config.toml
head_dim = 64
vocab_size = 1024
hidden_act = "gelu"
bias = "all"
init_std_up = 0.0336
init_std_down = 0.0034
optimizer = "muon_variant"
learning_rate = 0.0129
lr_mult_down = 2.0
decay_fraction = 1.0
decay_shape = "linear"
max_seq_len = 1024
doc_mask = false
dataset = "wikipedia_en"
Each number is 500 + 50 x the weight over its row's rms, rounded and kept within 0 to 999. Layers, rows and columns count from 0. Numbers have three digits each. The size before them is the row's rms in percent of the matrix's.

# layer 6 MLP down (transposed), 896x256, rms 0.176, rows 40-50, columns 0-127
104:457500540553467484600522567486461435479507381500562575521517528572392508494584405467574521469429504539520543435539481474470624565442538446497527450524488509482460470500469529465552543451502383587573531438343469518418468471484486546447542540529501486507478508427560594472422489328546473594558502508476500597577565526518534473533460474513528506543488488443576469542570576610468483504415
100:479447456502504616519516499536487548429455474449541597579588487461532520445514527504507504520640429543485518420535501408524558497492480511556544490536481491468478437400501510495519457521550462521411496452491512426560607548439452417492495523571410525538464485514509484489526482522380490499549504464482567538542492444530496526510433434545506540459506470470540484541511474505522437507518
099:592541476447494506534533472516465507517482561454474557532483575490600522495521422485466515491454508410489512493483565425485488469495502497516498454464468496524562465518547448438567485547530512407429554589494488482473487453473547522454497561481466602469525496530520487520524410453550638486475529431545438444532429537549449461459455428410531492567543445553547503485441654543519457560491
107:537492516514463524435480389590532513399503516600532525474584598548469568518487497457514439512529513548471404487606460502481463480503493648483402544520455531470484428494531428600469527442454610461423458477518493462481469619444459483497439543555520501552538522583491472522483441519508511451457510618506529470445526523487480548460449493521475484538585559513540470416478498453509522521477
117:563506515465477500487549523490626455466492420465526470491469486561462491507498512462454478416473544447494478487590524536542631550518533541523505375452482538521659594613473495546546499530507502558425444429423469552504623482465578482518526467520539492551469422541479512471468551510548515549469534627529485446542417484538493484566429530521572542440448506472564557544496516500525525477547
104:515527535389400528493406515502505526542508474473473515508514622554572500458526583538477435446471415486568528444583536537432535533523453521429424507475514538629566521540392506434499540643493490438432494485513507434543625493490526526428383568452481510503517463446539509481538426432404487615508472501483620517454606518524553529435483494472430530447458501438461445528524474501525432426494
110:513503551497572475334487503567561555455534547538516450456525547507564584568428498532531456483575523541487489521500476484511510531417458486502496498528516469550463458521517457488412517425530551549547445424509416371490537520481487505466506376503487495638456517421549553533426480397481460539493488542444546512429497453494493462483412505491486493493566590524402525457495479548567466388477
099:504581406570504539475570470436470528496531561549394512485432448526614505538567507525430504491551543579477465444547528458493579439468378480496497441497488554408498459454607460553510489535497544488519566479487486595496536496507532474511535466500459493408465475463530491544568590488595474496530497543564497539568525493468518487490572516439466476523590492501632476557405486513571446487525
103:457505422511540575445608539529503483445498435463560386477519524525467444476499589452452480436497412428423478452560490574473487530476482600446528455478492528478574485571471555445486459578497487515595564549537580529486442546535580440398503482564420499505426536359487534559473495497491547463584495538455437428572546542474540520502454560437431433478531573575464499569468442555562435437545
102:554518492489552483502613475431584468372526544510548500470453479559488413520494479466509494439428484486410543492517536445569519461533513557468458537398444510429363506591493484507612477513499440490534452509454521537465503458564408543489540496586520509487570460501519529449507435566513480536562438536528383464546455399494489479605567524450493448509568515596494597481584495498412470549526
103:527527440590539472541448444373473493488475449488571486509496481539502575419552572550426513491472487470387597523516561419456506510454474540486397545569421482501462528450540478354494526570532559583513433473436463536480474528514527427439488484501588409469517540537448470513490598600557512581454485515470436516593455552475500495446498581487518519431481464541495523589535550436511546485611
# layer 6 MLP up, 896x256, rms 0.165, rows 41-51, columns 0-127
101:526484432476484442484504413489565459540474527495606444523518451567501560562412509518470491518601479470459500620521452471550464548436529463438452495508426413486508479464411553632520562560495481500486538471461456456405430477512518415589471464517478606415529514520516472498479605496503540419501465466546450497625583576489425515468493551480463480485447495539514500509512525485511420519549
097:493562530461484553455497471558577511426422547526437454395463571379460466432489569479509614525502516503478520526503470548494492510610502597495460405451551572522532549499513503427526540546503443471484509528503492494430490475533519518562459481539474531574447520443417657456481489485575520639455479481580504488507471507455506534476377570531520527477454524512452439456487538470529507581513
107:469425456507468522560480424574420444365549463514400421454561488547456525433464503537491500552555545520511488475568516425428483535424510437476503532516434462484475485408511532594440472488518570483536403519436494511437537580590511396472494525502471523595506633515510521535500417502512503562481505513546549435548446572483468524531542459520519563550573550502478521397476466422508623494477
108:520472421548546578497395449537499481478461515493520503478504487569544577397450538583511625494495517573515501442495477506568527446447418556512583476442500500439445530546488413503531484641546538526576482490403310514392524471488516447494428566496493562479551454503540501404481532435494457528500569498605572483471516470514440527541539588555487446471489406460544452534405599527527508479599
105:378487447496524388494427546495499462561531523492483488458520539532467429413442521522519536581574518509545544474509422608534490507419508578541336572551618459519557489457475538491498429504497565390509411488531485465445504519529457485480469566517487516531527461473452511487550577420409539570499482484523452488582532520380504505446429513504504433557423481426537595488459432450499506482464
110:500416546484497433559520499461424497547429386574421398501477587538547521535517476431473495456473377502450567482482525458559463499433465616456489443445515484489471527509444440612611493494591425569543488481499542501491536500502527513444553490546456606581471477454502456501532602375601483547568571504515538495588473593516458530514498497529456532515364565480502428536518551485524499496542
101:507505487585448494375468503454470532527464482480429568497503497494453521537561458530527651521507543513555495413523479401373469437436562489571588519603484446579480514477508405531515515397524394464540493490533449520512583429492456475425536461547431546488509445483508503548590513486563498503529507420526530478493614568570447392474524511511494481485532465368522551477494521583513497459539
105:473468532458522524499558576464510496544495525564533507586497520524518486555485454425423587501447447482453467530567467500483456434563594479463465486469453548536468485609394520449470493447440642466506435508492484460551515566522508388532542447524589574481441471537517487531499532479613521581471527461540486479505562538523398470477496450569545498457556463493555588525454527462502543387514
098:408442552544571471536542483416551523454492515420492511517500505397451479453423508468478455480524431482461571503529520506516556545527580480518579633487435406523591460526526496474464439538447548542456514495444483497493494555456564513489512523518517448447649488429540485521421412502502475522478428462609552478528446462539482549416492418481508508449492425481461570537509533491422584437481
103:465535516359601499432563499490431428512446532495474525633548457482398528529495550523514501460427523508570403566458496545543454479442539463417502569516469571502446566455395516551469466545393517600500502479485496467477387367602492446573530498470455477513523511396559548484507399484470509485575486592462516519461491470426490485443570450465462534519488596516468517495454465521463443580516
096:538474515481484505546492443538429566529430447508520433458456499480522447527510509478499465477449447533540502442462623503499595457464565552490586570502461454505468590493428528471470592517525464435553446495536494514579477485596516451581578546530505514434549479485504507459548525452549476469442559448410660493548505439483451484522470601490449414445576492508490562451453531490575523506531